{"num_hidden_layers": 23, "hidden_size": 256, "num_attention_heads": 8, "num_key_value_heads": 4, "head_dim": 32, "intermediate_size": 704, "vocab_size": 7443, "hidden_act": "swiglu", "norm": "rmsnorm", "norm_place": "pre", "norm_eps": 1e-06, "positions": "rope", "rope_theta": 10000.0, "rope_fraction": 1.0, "qk_norm": true, "attn_scale": 0.177, "bias": "none", "tie_word_embeddings": false, "parallel_block": false, "extras": ["capped logits"], "init": "uniform", "init_std_qkv": 0.0375, "init_std_o": 0.0, "init_std_up": 0.0375, "init_std_down": 0.0, "optimizer": "adam_atan2", "learning_rate": 0.00146, "lr_mult_qkv": 0.4, "beta1": 0.9, "beta2": 0.95, "lr_head": 0.00519, "max_grad_norm": 0.5, "warmup_steps": 502, "schedule": "wsd", "decay_fraction": 1.0, "decay_shape": "linear", "final_lr_fraction": 0.0, "batch_tokens": 32768, "max_seq_len": 1024, "doc_mask": true, "train_tokens": 325700000, "max_steps": 9940, "dataset": "wikipedia_en"}
Each number is 50 + 15 x the weight over its row's rms, rounded and kept within 0 to 99. Layers, rows and columns count from 0. The size before them is the row's rms in percent of the matrix's.

# layer 16 MLP down (transposed), 704x256, rms 0.0646, rows 445-516, columns 224-255
101:71 53 73 59 64 75 31 58 58 68 38 40 53 56 35 31 58 52 40 46 65 67 83 54 50 60 36 48 45 33 43 35
106:32 63 56 55 51 76 37 38 60 62 59 50 51 61 61 65 27 40 45 44 70 57 81 69 30 57 48 53 65 74 55 55
096:57 41 59 58 67 83 93 57 33 60 56 54 46 69 73 39 48 43 76 82 35 72 60 55 58 57 40 57 45 28 70 51
103:51 43 83 61 60 36 34 53 62 47 54 55 56 53 56 55 51 44 41 75 19 60 40 47 65 48 67 30 64 48 59 80
097:63 64 30 63 30 49 52 45 54 38 56 51 74 41 45 40 63 51 43 24 55 15 19 52 47 57 73 58 54 58 60 40
104:41 35 35 72 36 93 35 57 32 59 63 59 64 37 40 59 49 48 69 31 59 44 57 36 45 49 18 74 65 79 59 63
104:62 51 64 36 43 55 55 48 44 28 62 59 69 36 26 41 58 48 46 47 17 59 40 65 69 54 51 51 47 63 50 73
098:52 47 61 47 64 46 57 54 63 52 45 70 28 57 61 39 29 58 39 49 26 65 62 87 65 82 25 51 53 78 50 35
092:24 22 22 66 30 41 64 28 30 63 36 54 39 40 51 51 33 79 52 16 55 69 54 68 36 56 43 66 45 37 34 55
111:35 28 51 57 62 65 46 53 35 59 32 74 61 37 68 71 49 41 82 63 30 45 51 59 47 57 33 46 59 85 64 69
101:43 70 60 95 71 56 63 57 49 35 44 37 44 76 71 49 37 33 61 74 66 36 39 59 34 71 28 36 69 71 65 68
102:55 44 48 53 51 50 72 58 52 58 51 56 56 49 41 46 55 15 59 54 54 55 47 24 65 53 63 80 52 58 45 33
093:79 55 51 66 60 52 44 61 35 66 55 67 42 56 29 58 61 48 57 45 56 47 48 44 51 50 49 51 88 38 26 19
096:43 40 61 36 40 42 50 37 32 71 60 35 56 43 76 62 43 40 48 39 52 56 53 44 33 55 93 47 80 58 68 31
092:62 61 33 56 66 65 61 35 51 49 50 41 33 20 77 37 49 37 42 45 12 81 40 32 45 60 55 42 55 50 48 40
098:42 80 61 50 58 50 50 17 81 67 71 27 31 46 45 55 71 58 48 31 51 66 49 38 56 90 42 59 60 64 52 63
096:58 72 53 34 52 58 39 34 47 63 73 38 32 73 43 61 65 52 45 57 49 35 73 62 79 53 39 61 40 54 38 62
103:57 20 54 68 40 37 54 66 52 40 23 60 43 31 22 37 50 42 64 64 52 28 92 38 46 28 60 44 39 36 73 31
097:22 46 48 86 33 48 51 66 45 58 43 51 48 48 66 35 54 25 65 61 26 59 39 51 50 77 47 46 79 26 67 58
098:73 56 49 23 58 66 52 36 57 57 57 36 68 58 36 49 71 33 80 71 49 44 60 44 71 53 45 31 57 18 70 67
107:49 38 74 34 27 45 55 73 28 29 56 42 54 30 36 68 48 53 55 54 51 51 64 55 37 19 51 35 51 98 63 68
103:29 34 38 48 37 46 75 32 41 39 27 73 58 51 63 67 59 51 28 43 73 47 44 69 44 38 48 40 54 40 28 35
093:34 42 65 73 25 61 45 32 36 33 74 39 33 49 65 59 48 81 50 47 33 52 46 73 59 36 77 34 59 40 47 24
092:30 55 67 55 38 22 52 44 37 61 51 55 16 36 51 51 19 69 37 36 59 43 61 40 65 57 61 56 58 95 68 45
101:30 48 62 70 38 68 60 41 72 39 24 42 51 57 28 39 37 61 65 29 40 54 25 70 51 61 69 67 30 57 68 51
097:46 56 58 36 39 38 41 48 84 65 54 54 39 64 36 49 43 62 65 60 36 55 13 31 26 41 43 54 61 74 44 57
088:30 50 42 45 52 66 60 66 25 35 61 50 67 33 33 89 56 62 41 56 55 48 53 57 48 51 58 53 50 73 24 59
103:42 38 19 43 29 35 64 56 64 60 54 48 31 48 45 58 38 16 63 31 55 67 44 38 68 34 70 51 35 60 48 45
099:68 47 13 36 33 41 33 73 42 36 60 69 70 62 85 56 67 28 46 61 45 52 45 47 53 44 73 39 35 63 30 54
091:46 50 34 13 60 30 29 48 63 58 65 54 53 60 56 50 36 33 40 60 42 50 73 52 61 45 48 64 74 61 37 50
099:51 18 16 69 44 47 61 48 37 51 28 65 48 59 39 53 54 24 42 39 71 39 38 82 45 23 59 68 49 52 46 46
099:66 61 35 56 53 67 50 64 46 45 50 42 76 43 56 28 67 45 22 69 69 31 35 47 57 61 69 55 67 72 21 41
098:66 26 45 51 30 47 52 43 23 59 26 51 54 53 51 32 45 64 35 45 47 48 70 54 48 61 57 30 49 46 68 31
104:33 57 63 26 54 64 61 41 38 94 26 64 37 40 60 51 45 48 38 91 51 55 36 53 56 57 77 62 43 49 73 33
103:57 56 34 40 25 52 57 34 50 37 76 54 59 56 12 21 21 41 74 66 55 44 64 65 42 55 45 45 53 50 51 77
101:46 51 44 34 66 45 41 61 34 56 55 58 56 58 54 45 51 52 41 79 41 68 60 41 36 27 22 51 66 51 40 62
100:36 67 32 42 54 80 66 72 34 39 44 36 62 48 53 63 38 56 48 42 43 49 47 65 56 37 55 51 25 73 62 61
102:55 30 73 43 33 57 39 45 48 79 45 51 60 36 67 58 42 65 59 49 21 65 58 46 56 48 47 65 76 54 43 49
103:40 41 59 45 35 33 56 41 60 63 52 48 62 61 44 52 53 68 52 60 44 46 62 48 59 46 38 55 59 46 55 45
099:53 34 67 78 42 72 60 37 18 41 66 32 87 41 53 51 54 50 53 26 55 45 56 59 36 53 63 54 46 80 47 56
107:53 29 41 50 50 72 41 48 63 71 52 41 68 36 42 75 49 25 38 64 59 50 74 50 70 35 52 69 63 78 67 47
103:70 57 48 60 38 58 65 65 44 57 36 68 43 44 65 62 34 24 60 67 42 53 43 27 64 61 38 65 36 64 34 42
098:75 60 58 48 39 41 32 56 62 57 44 56 37 57 39 60 49 46 46 48 53 56 79 39 41 24 56 12 46 58 63 61
101:56 61 57 69 45 48 56 29 55 26 63 45 61 53 43 67 69 69 41 62 19 65 52 42 50 77 61 16 69 64 25 72
096:51 41 41 48 26 44 52 45 69 40 31 55 35 37 28 56 52 50 66 46 62 52 50 22 29 43 44 50 23 20 33 33
098:89 63 78 58 39 54 47 60 60 66 36 46 72 46 65 36 59 69 59 74 52 51 58 38 54 42 48 36 39 35 49 53
098:52 41 55 55 50 33 52 33 61 45 57 34 46 33 78 24 65 46 47 81 42 38 39 50 71 38 62 66 72 53 70 75
101:88 52 58 36 24 16 56 75 47 52 52 48 61 47 81 61 58 41 40 38 69 42 39 51 41 49 69 67 40 61 55 56
095:31 56 38 70 68 33 54 35 60 73 62 39 46 26 55 16 60 71 35 45 49 47 32 68 52 50 61 16 63 47 55 40
095:57 52 35 53 77 46 50 60 60 41 54 67 34 51 32 39 52 41 53 70 14 55 41 37 41 53 31 34 14 70 43 46
109:48 34 39 56 41 48 44 49 38 43 45 43 52 58 51 71 52 54 60 52 66 76 37 61 46 48 70 51 51 17 66 40
119:56 53 54 52 33 68 58 31 54 72 45 22 59 56 59 55 66 36 60 32 35 53 48 51 42 58 67 47 55 43 88 46
105:93 32 47 51 63 50 43 54 68 62 49 43 25 60 61 48 32 60 45 62 49 05 53 54 64 70 40 49 61 42 27 52
102:37 75 55 64 77 56 54 61 46 55 45 44 44 62 54 67 45 57 29 44 36 38 56 38 65 23 27 24 35 33 56 34
105:57 39 43 36 22 67 62 67 30 65 58 34 59 36 43 77 71 51 53 64 58 36 60 72 37 19 33 52 51 24 65 63
094:72 57 59 47 83 67 66 30 37 71 60 29 44 75 47 44 26 52 52 57 43 28 56 52 25 42 37 50 53 23 41 49
092:64 43 38 47 46 71 39 63 42 73 21 72 33 33 55 25 40 82 63 45 51 54 45 44 58 33 46 47 45 70 48 68
096:32 39 41 32 64 57 51 66 59 72 67 52 66 52 41 79 11 54 30 54 38 15 36 34 44 47 47 39 51 45 55 39
099:55 50 71 54 25 58 56 25 35 56 47 69 40 47 42 28 53 75 39 46 33 49 42 52 54 34 47 23 46 23 53 61
102:48 45 48 56 56 48 40 64 55 63 68 33 52 48 44 60 48 49 46 59 32 66 45 44 53 41 67 74 67 74 64 48
093:53 44 47 50 50 35 48 40 60 58 58 67 50 31 22 44 48 47 48 39 37 76 51 54 42 57 46 47 52 41 39 51
100:49 66 47 69 67 62 24 61 44 31 66 55 48 41 61 68 33 66 65 57 77 53 40 41 48 51 61 56 54 39 50 60
104:62 42 59 50 61 43 42 51 44 51 37 45 54 73 67 48 41 54 46 68 67 54 44 26 49 39 71 51 51 52 53 48
092:70 42 44 48 41 50 59 49 53 49 58 61 43 24 86 54 57 56 52 37 55 45 38 56 73 57 69 45 65 42 59 39
099:73 30 48 72 49 27 40 50 29 46 48 48 41 33 67 36 80 70 60 38 65 71 45 74 24 36 54 49 41 48 84 41
096:29 35 45 36 30 50 48 41 58 16 46 62 38 84 62 37 53 35 43 65 52 56 61 33 37 76 41 59 66 54 46 58
102:70 34 62 25 34 50 31 61 70 49 52 41 36 43 59 77 32 72 45 60 67 37 70 35 32 71 64 48 44 75 57 48
102:17 56 58 35 43 55 31 54 39 50 65 48 49 72 53 64 53 30 39 67 51 44 42 39 63 48 65 24 36 52 46 43
103:32 64 76 29 14 45 24 45 54 53 52 27 31 63 58 55 40 53 58 43 22 42 26 55 66 84 58 77 62 59 54 35
104:28 66 57 40 45 62 67 57 68 42 56 58 49 55 65 31 58 21 45 56 52 32 52 56 50 62 31 33 39 56 66 38
105:42 21 48 42 45 15 48 57 45 56 32 48 31 37 42 43 57 50 48 51 58 29 24 34 43 56 52 44 49 37 57 40
109:33 20 41 49 47 40 64 42 66 44 42 27 40 38 44 81 45 51 33 45 70 55 50 28 42 61 57 59 26 73 40 53
# layer 16 MLP gate, 704x256, rms 0.0752, rows 446-516, columns 224-255
104:44 58 56 71 42 68 46 78 46 66 53 33 56 28 67 47 34 59 43 78 46 45 36 56 30 53 54 51 64 54 48 52
105:59 36 63 52 52 56 54 56 67 28 33 45 69 59 60 32 48 47 51 52 46 27 61 50 36 41 33 17 62 53 44 79
108:58 43 57 28 59 38 33 71 40 34 05 78 48 50 70 57 60 58 86 80 48 48 46 64 49 63 60 37 57 65 36 53
095:33 33 56 34 63 44 72 18 48 57 66 44 25 39 63 43 21 49 65 62 25 49 83 61 56 62 32 59 52 44 25 56
100:65 30 46 67 19 67 36 44 30 40 76 47 72 42 56 68 47 65 49 54 51 44 49 28 43 33 36 73 57 80 54 59
100:59 31 44 29 67 44 58 53 64 63 39 34 64 45 73 48 55 59 34 57 51 36 40 36 74 46 20 72 77 53 62 38
100:74 60 46 31 58 45 40 49 49 52 60 46 89 52 49 35 51 33 42 38 14 60 19 43 48 53 54 56 34 31 34 54
091:60 51 34 35 40 37 65 59 55 57 38 54 27 35 72 56 47 50 42 36 61 59 72 35 68 58 26 57 61 53 31 31
100:41 38 62 50 60 43 36 38 59 40 34 43 52 72 50 84 68 53 96 70 34 55 46 44 37 73 42 47 61 65 80 75
099:78 62 76 39 61 56 90 24 39 50 47 40 34 49 53 55 37 36 56 57 44 49 49 27 43 37 51 47 54 26 36 49
095:36 36 44 52 40 62 58 52 47 50 60 63 55 75 46 54 56 74 61 72 36 15 44 60 64 54 52 38 49 34 31 45
101:43 20 23 63 68 25 36 43 63 49 37 31 51 61 53 66 30 33 44 53 72 49 56 64 47 53 25 31 39 46 14 49
094:51 41 53 76 62 25 51 61 56 70 32 52 70 20 63 42 45 46 62 39 42 71 54 24 42 30 83 60 71 60 40 49
096:32 44 62 59 66 74 42 52 56 42 85 79 30 26 57 56 57 44 40 36 35 41 32 55 47 58 44 53 53 44 50 78
096:65 37 45 51 69 60 60 57 14 69 56 50 53 57 92 59 42 69 50 59 66 54 44 40 55 51 60 40 48 22 58 36
099:67 46 44 63 49 60 62 39 48 65 61 35 25 47 56 58 36 50 18 58 50 44 69 63 45 57 49 25 55 38 53 62
106:48 33 68 49 44 24 60 60 64 43 63 43 27 38 67 57 50 82 50 66 46 04 63 56 58 33 33 57 38 59 45 70
093:67 28 50 20 57 58 42 62 30 25 48 65 72 65 48 67 31 38 55 17 66 65 50 35 63 50 43 81 43 36 48 37
106:68 51 64 41 66 45 65 49 18 35 68 36 50 56 66 34 57 41 49 53 40 30 37 30 75 64 48 53 69 57 46 53
091:46 54 17 81 53 19 59 50 76 56 55 48 55 51 38 47 46 46 52 45 32 44 57 29 53 49 64 42 66 46 57 39
105:55 48 38 37 55 52 47 75 64 68 30 33 73 35 70 25 38 42 54 76 33 62 67 43 48 72 33 19 26 49 76 55
099:60 50 70 45 73 19 39 46 43 35 47 36 40 33 68 32 48 45 51 34 38 44 73 55 28 53 39 51 43 42 46 63
091:56 67 48 28 64 50 52 45 61 60 46 42 42 44 62 70 62 55 37 59 38 47 81 63 74 54 39 74 47 86 39 81
104:36 50 60 27 54 76 44 54 59 57 47 47 42 69 56 63 38 43 37 52 57 57 26 67 29 34 63 58 43 57 67 59
097:73 38 47 36 39 31 63 44 72 61 59 73 35 39 52 56 31 47 44 47 61 56 33 42 39 55 63 67 58 61 47 64
088:40 53 23 41 67 48 48 54 51 61 27 45 18 52 45 38 48 38 57 75 37 38 63 49 45 41 38 37 42 41 48 37
107:64 49 85 32 40 80 61 40 47 40 35 69 87 34 44 44 63 46 61 64 41 30 33 87 38 87 52 20 67 42 67 62
098:40 13 37 76 41 39 43 74 55 34 35 57 62 25 31 81 34 51 51 76 61 52 44 45 39 69 51 49 42 57 37 54
093:32 61 54 55 64 53 22 47 45 59 47 53 23 55 64 47 64 54 54 26 73 45 44 64 41 68 44 28 85 47 65 60
103:54 65 39 39 49 43 37 34 45 62 48 21 59 51 54 70 60 45 65 74 54 74 59 65 44 43 45 58 51 71 26 61
095:32 45 38 45 37 46 42 54 31 61 32 26 55 25 81 54 55 51 59 72 66 57 45 60 37 51 54 55 42 36 61 30
100:53 44 41 40 56 31 62 50 54 55 41 54 67 60 79 50 65 64 22 66 47 52 63 43 47 40 38 64 52 67 19 88
110:66 35 70 67 63 45 68 55 50 55 42 53 59 66 62 49 31 65 64 62 53 29 75 61 66 53 41 64 40 59 38 66
099:65 60 57 46 21 37 71 59 47 66 33 70 47 48 47 41 49 58 55 51 18 65 59 42 72 42 45 56 62 32 42 54
103:44 31 55 33 65 55 99 45 37 49 56 47 55 43 62 29 53 51 42 72 42 46 51 22 73 63 60 49 43 52 61 83
096:74 44 53 30 72 69 90 44 55 74 58 72 57 45 62 34 56 26 64 78 51 49 75 54 44 47 77 59 37 54 73 28
103:46 25 38 52 80 51 75 36 48 86 60 40 45 28 69 72 19 55 46 27 45 50 55 53 43 43 73 64 47 47 50 40
104:66 45 38 31 62 50 52 59 64 21 53 51 72 50 45 49 57 35 40 39 35 50 63 69 59 48 72 36 47 70 41 84
096:62 54 56 36 77 64 61 34 50 36 43 64 59 43 64 19 56 78 49 40 61 51 68 82 45 50 49 55 47 42 73 35
105:55 50 22 32 80 45 41 57 64 26 72 46 63 48 55 43 68 66 50 81 31 28 58 39 37 94 42 46 37 54 41 73
102:74 41 64 67 30 21 51 21 59 50 25 76 21 69 87 55 44 57 44 49 73 38 44 43 44 67 31 27 44 30 39 51
095:18 47 20 39 72 59 51 47 55 57 68 46 43 59 29 68 39 52 40 47 67 18 53 69 44 60 65 75 66 29 30 33
101:60 63 52 45 47 42 61 60 61 63 25 31 73 44 72 60 44 26 34 53 56 44 38 59 43 42 50 53 35 37 59 35
102:53 79 47 42 73 68 57 34 37 40 53 43 69 33 66 59 43 80 35 53 50 56 36 72 54 60 25 50 64 44 62 46
106:83 38 39 42 60 60 51 48 52 61 55 36 70 46 54 52 55 68 75 30 39 44 53 66 69 73 56 35 52 51 67 39
102:78 49 54 60 34 57 41 41 24 65 61 41 45 34 55 02 58 45 67 68 33 27 37 49 50 49 63 67 71 30 27 50
095:43 47 31 52 44 29 67 43 39 42 40 28 70 46 62 45 49 41 57 58 38 42 52 37 55 58 51 44 68 53 50 67
094:55 55 41 53 74 49 56 44 41 49 61 30 67 56 51 63 24 52 38 48 72 20 61 58 43 46 64 74 41 63 40 53
095:54 46 41 41 60 40 68 51 42 58 24 57 66 62 58 51 68 38 45 43 72 44 40 65 49 46 58 41 58 64 57 74
110:85 60 78 51 71 62 51 56 18 74 55 55 45 69 73 45 33 52 82 53 39 45 64 45 32 52 35 40 77 57 35 88
110:64 59 39 47 44 25 52 41 40 67 61 47 70 41 62 42 36 74 45 86 41 62 41 45 66 56 36 44 63 38 19 86
111:49 44 37 53 47 52 52 45 31 74 46 52 46 52 84 43 48 37 47 69 43 57 31 55 57 30 61 51 53 52 44 41
106:81 20 44 33 40 67 48 21 70 42 62 50 58 40 48 57 45 68 52 61 61 65 52 62 59 35 59 51 60 54 34 78
110:59 59 50 54 73 53 87 47 67 54 65 49 39 59 79 47 70 65 36 49 31 37 68 19 94 70 52 50 35 72 47 72
092:33 42 54 61 47 46 67 61 63 50 40 43 49 64 54 38 27 53 68 52 54 75 60 51 39 64 45 51 10 78 41 40
086:49 47 43 53 15 41 46 50 35 42 72 67 60 58 50 30 69 35 59 56 35 32 60 28 52 69 44 66 23 58 34 45
094:50 36 46 54 48 50 87 26 55 22 32 46 52 33 39 26 70 56 73 57 35 37 44 59 28 34 39 60 64 53 55 42
095:47 37 68 63 38 42 68 45 64 56 75 80 57 74 51 47 31 79 41 60 50 58 50 70 42 29 86 49 13 34 59 50
101:71 70 66 29 62 22 50 58 35 32 17 64 57 66 66 47 62 28 68 61 31 24 60 50 49 45 51 36 52 68 50 47
092:18 09 68 58 46 48 46 65 22 55 65 14 63 45 51 27 73 89 51 38 63 26 50 64 70 50 43 61 63 50 68 49
103:38 56 49 41 83 41 53 48 66 46 28 45 62 56 72 62 32 38 44 47 51 45 44 76 60 66 31 53 30 39 35 27
102:38 64 41 42 52 42 78 45 63 65 48 53 38 60 55 45 80 59 40 77 59 69 60 35 64 61 29 58 62 44 59 39
093:66 51 49 55 19 49 47 31 66 42 30 70 60 32 62 25 62 45 84 54 53 40 38 65 39 57 71 51 84 35 59 61
094:43 30 23 65 50 68 81 27 60 57 37 53 56 40 82 41 35 45 51 76 42 72 67 64 53 71 49 57 56 57 35 25
098:36 53 48 64 50 65 32 58 34 72 34 61 28 62 72 63 48 66 50 34 40 44 38 61 23 37 87 34 70 39 68 50
106:47 44 54 93 47 47 43 37 50 67 52 65 44 63 72 58 40 39 44 62 59 42 61 47 53 49 43 43 94 65 21 71
095:44 57 52 40 46 38 33 47 71 59 56 30 33 39 53 16 66 63 49 43 18 60 52 28 47 49 31 38 43 83 41 57
104:63 58 56 46 52 49 36 48 26 59 68 45 49 82 64 48 58 34 34 35 63 50 52 55 48 39 72 33 46 58 33 74
102:51 50 43 34 47 59 93 52 20 39 21 64 39 32 68 48 51 99 24 57 54 45 54 38 63 37 56 58 84 41 54 42
105:67 41 59 63 40 38 61 42 55 43 55 58 65 55 58 39 40 61 63 92 50 64 36 24 68 47 57 41 76 27 33 62
107:68 49 69 52 50 40 50 56 66 42 61 40 50 24 49 25 34 69 75 65 50 69 50 44 65 70 50 21 40 67 35 46
# layer 16 MLP up, 704x256, rms 0.0723, rows 446-516, columns 224-255
105:51 49 61 71 45 22 79 62 37 36 48 43 80 49 38 85 39 44 92 35 63 40 41 39 56 83 74 72 82 57 52 66
102:63 49 30 26 28 65 45 34 68 84 68 41 31 33 29 74 41 37 36 28 72 33 55 60 82 35 59 45 53 53 25 36
105:56 52 72 35 62 47 43 70 48 31 44 38 70 44 60 44 62 52 41 44 67 29 20 28 56 72 31 34 74 65 56 55
099:25 11 47 29 56 52 67 47 43 49 70 58 30 58 52 49 47 72 87 73 52 46 38 47 46 79 27 54 71 49 63 48
101:73 71 57 74 64 56 53 34 54 54 65 53 47 20 59 54 19 40 60 56 38 59 42 51 59 53 58 62 74 52 35 53
103:47 49 69 34 43 39 71 66 50 51 41 80 39 31 32 55 82 44 39 27 54 24 23 49 31 57 38 38 57 50 54 73
098:46 57 42 32 86 26 39 54 33 18 45 61 50 70 50 30 60 70 55 40 49 53 47 31 66 32 48 56 57 52 53 70
090:47 48 32 49 68 53 34 57 85 82 67 40 53 24 45 58 37 53 61 56 32 65 56 76 91 64 32 45 57 43 47 56
115:46 51 45 40 50 46 71 34 27 55 67 59 37 43 58 22 48 37 30 45 46 25 54 63 54 10 56 39 56 42 38 20
102:58 45 62 33 53 68 55 42 35 79 42 33 54 30 36 77 55 26 44 32 62 51 41 41 56 55 53 39 54 73 40 64
102:19 38 53 18 17 74 41 56 61 47 42 75 76 70 46 61 67 41 45 62 44 34 63 60 61 39 57 32 31 39 39 34
097:55 43 63 45 65 48 51 63 32 65 54 49 48 70 47 25 64 37 57 34 50 50 44 38 61 65 44 18 54 31 47 27
095:52 57 57 39 65 56 65 56 51 63 50 31 83 68 72 49 21 34 13 47 57 55 66 51 51 53 73 56 62 33 78 59
096:28 32 60 47 30 18 55 79 32 63 36 51 71 85 21 63 59 49 52 57 75 28 37 70 41 42 38 59 41 51 70 58
099:51 47 72 68 45 43 49 34 29 52 28 50 41 54 56 69 70 57 79 58 60 70 37 58 44 64 51 49 56 61 40 35
094:24 53 40 49 59 57 52 70 47 51 73 35 72 50 40 69 15 39 50 53 60 63 36 89 45 66 50 67 77 51 46 34
105:28 55 59 85 22 40 72 38 39 29 33 57 47 56 28 54 38 51 39 72 43 75 61 33 37 17 47 53 39 49 67 58
094:45 67 59 63 66 75 36 54 49 37 59 38 69 50 64 37 52 48 50 60 58 45 42 39 70 59 44 58 60 62 67 37
100:45 76 31 67 60 49 68 53 56 50 48 36 45 58 52 93 31 70 50 55 36 33 73 62 35 40 86 40 32 19 53 48
107:29 56 32 51 52 28 38 66 57 51 71 56 25 49 33 65 64 36 62 48 41 49 63 39 43 36 50 40 52 68 48 39
102:59 28 49 85 60 43 63 64 61 42 42 32 72 54 54 54 37 23 41 49 52 44 66 95 16 44 59 47 34 56 52 45
097:63 48 54 35 72 56 51 63 42 78 59 62 53 54 49 49 42 49 75 50 60 49 37 43 72 80 36 60 54 79 51 65
090:46 44 44 46 46 76 60 48 47 18 67 67 51 35 69 52 20 62 58 44 50 48 55 45 75 65 41 37 43 35 47 46
099:59 36 40 51 71 40 36 24 44 45 64 62 59 24 57 55 35 66 59 61 73 75 51 48 41 71 40 66 57 35 26 34
098:68 33 58 44 75 49 38 52 54 67 41 58 85 45 62 27 41 36 72 28 48 35 52 50 64 60 40 52 72 39 55 39
088:67 25 29 79 46 32 71 23 76 42 56 27 50 56 44 25 29 49 73 66 62 47 37 33 54 41 59 44 49 61 58 63
103:45 21 51 40 52 55 48 66 77 60 65 80 34 25 43 49 54 48 79 48 17 51 58 12 60 57 25 34 27 60 65 51
097:70 43 59 34 68 27 54 62 47 46 31 45 45 60 78 37 69 33 44 44 49 47 82 36 69 76 09 31 82 51 40 69
091:42 62 49 57 43 65 88 47 50 16 57 55 12 43 81 40 64 40 34 34 42 57 47 46 36 80 60 63 50 63 45 26
104:60 40 53 52 47 58 60 68 44 39 65 59 48 63 50 69 49 49 50 67 59 50 52 37 50 55 50 47 79 41 42 28
097:59 36 44 59 51 48 70 53 63 37 26 62 61 63 70 33 60 55 38 55 44 46 67 35 30 47 41 65 57 66 43 84
103:56 39 56 51 51 79 58 53 56 54 40 47 51 48 68 49 59 48 47 46 31 29 36 44 27 44 43 32 65 54 42 47
107:40 44 47 19 35 60 75 48 45 73 56 44 52 59 46 48 67 57 41 60 57 50 28 52 63 44 66 51 34 43 63 74
103:66 78 12 48 30 59 35 55 38 50 79 49 51 42 39 49 40 47 55 50 26 44 39 67 40 76 26 33 29 47 55 47
099:64 66 67 53 58 21 59 52 30 25 23 44 46 47 41 46 43 57 40 49 45 83 53 70 45 50 59 55 50 46 59 54
098:37 51 39 43 33 94 69 41 33 50 73 26 56 50 39 53 68 55 43 40 44 26 34 66 42 39 70 68 50 41 73 50
103:46 72 36 44 15 32 24 79 54 47 66 56 45 50 44 62 19 72 63 76 66 26 32 84 49 44 47 45 57 59 37 52
102:80 63 34 59 36 45 42 57 53 38 39 45 48 22 58 41 74 73 59 42 64 46 43 53 56 53 52 78 28 64 42 60
099:35 51 20 49 76 49 37 72 23 33 53 38 52 57 47 88 62 43 64 34 27 51 61 43 66 66 33 35 32 37 52 26
102:61 31 31 63 53 60 27 44 57 61 52 60 93 62 34 44 44 49 52 64 61 83 43 53 56 66 40 68 61 49 56 40
103:42 42 59 23 50 51 55 62 69 37 34 50 47 39 53 42 35 40 66 69 58 79 70 47 48 24 45 53 70 80 31 49
099:64 51 46 39 27 37 32 41 61 40 78 35 67 45 54 41 55 58 48 42 61 54 34 71 48 62 54 53 34 45 14 41
097:70 56 44 62 63 57 70 49 50 47 54 52 36 45 51 46 78 38 55 51 19 55 50 34 45 42 54 73 38 46 36 54
098:61 58 52 43 57 41 45 50 31 58 58 45 59 44 59 38 65 38 55 35 43 35 41 49 21 32 52 52 58 39 46 39
097:13 37 59 58 54 24 49 29 45 48 55 54 44 37 41 48 64 62 39 51 65 10 49 79 31 37 61 59 36 34 28 48
098:52 40 39 21 21 43 65 49 75 47 29 43 57 49 60 71 68 57 60 29 38 79 28 49 27 62 37 67 51 50 49 71
100:33 39 42 60 51 59 35 62 58 44 46 82 63 53 27 70 55 35 54 35 64 61 32 51 53 34 54 52 26 32 44 40
095:54 68 51 35 54 49 47 72 46 41 28 51 73 68 51 76 45 72 71 78 41 67 64 48 37 66 13 53 46 33 43 35
094:49 59 48 21 55 54 51 64 51 51 65 24 70 42 44 61 36 24 48 16 79 22 40 83 45 39 66 61 45 32 47 55
109:52 82 54 56 83 29 37 52 54 27 47 68 34 60 51 21 59 65 40 52 22 75 50 63 60 44 60 53 53 34 40 37
139:40 45 60 74 47 78 54 52 60 53 23 29 50 47 55 62 51 39 62 20 61 41 36 38 27 35 86 56 41 64 70 35
102:56 54 58 33 54 34 31 45 38 58 61 20 59 68 67 60 54 50 53 82 50 72 34 56 48 34 89 36 46 61 63 42
099:51 26 47 39 67 43 36 38 38 66 68 68 85 66 39 47 60 45 47 55 43 34 55 21 58 28 49 64 28 65 44 49
107:54 53 64 35 62 66 55 22 72 60 79 65 35 61 33 69 53 46 53 63 33 52 49 59 38 67 51 64 65 73 60 70
093:54 56 53 46 66 65 37 72 32 60 57 56 68 37 60 48 69 26 68 37 66 52 37 34 41 39 76 58 75 33 47 45
091:50 65 29 52 61 40 79 41 68 35 72 27 64 40 36 32 52 60 56 31 50 46 21 52 59 40 72 24 81 47 56 49
096:44 40 59 41 49 69 36 81 82 52 45 49 73 43 53 64 62 25 44 65 30 31 76 62 67 44 59 53 43 43 71 54
096:55 60 58 49 51 51 31 46 85 19 48 38 46 26 43 40 78 48 45 54 71 48 54 52 39 70 58 50 63 42 46 53
102:61 62 56 49 25 64 56 53 65 40 35 64 44 53 44 74 43 51 69 20 48 68 20 60 27 64 71 44 59 64 56 45
093:38 55 78 46 40 33 46 56 60 56 52 55 26 69 50 59 75 43 64 77 77 54 31 47 62 40 55 69 72 68 77 34
099:46 48 58 47 48 42 59 42 31 35 82 65 47 36 39 40 67 44 54 60 50 27 62 61 41 46 47 11 55 41 69 25
107:21 44 45 36 36 72 11 51 39 50 32 31 50 51 58 44 71 17 62 70 73 41 51 36 60 50 36 67 81 25 70 33
088:61 41 60 51 55 42 86 40 58 37 68 55 56 57 66 57 35 37 45 31 27 54 70 25 80 64 40 32 31 45 58 47
097:73 68 46 33 40 53 59 42 14 46 46 54 53 72 33 68 47 59 45 39 50 61 42 42 62 66 37 35 46 61 28 35
095:62 03 49 35 60 38 42 52 46 21 47 49 45 48 68 16 50 30 48 73 59 12 49 47 50 42 39 38 31 53 66 64
102:27 28 26 53 58 40 59 36 49 47 61 35 35 51 57 70 37 49 45 37 70 42 71 50 71 67 54 41 58 41 61 40
099:51 39 35 70 63 54 40 52 42 31 39 14 50 44 32 46 42 51 29 50 38 36 67 22 39 39 45 29 44 26 62 91
103:58 60 40 50 39 49 40 69 49 58 62 69 32 51 66 39 58 65 39 45 58 40 49 71 52 66 60 35 70 62 61 43
104:45 34 37 65 30 92 52 52 43 56 57 43 58 59 71 35 69 47 51 30 28 40 61 56 53 48 52 41 55 45 44 45
102:80 54 66 35 74 65 54 54 63 36 56 53 28 46 56 31 53 40 52 81 58 42 39 50 54 66 64 36 83 49 45 32
110:40 32 45 80 80 35 53 32 30 52 24 46 50 69 47 58 29 53 41 35 46 35 39 41 23 52 64 50 24 48 55 20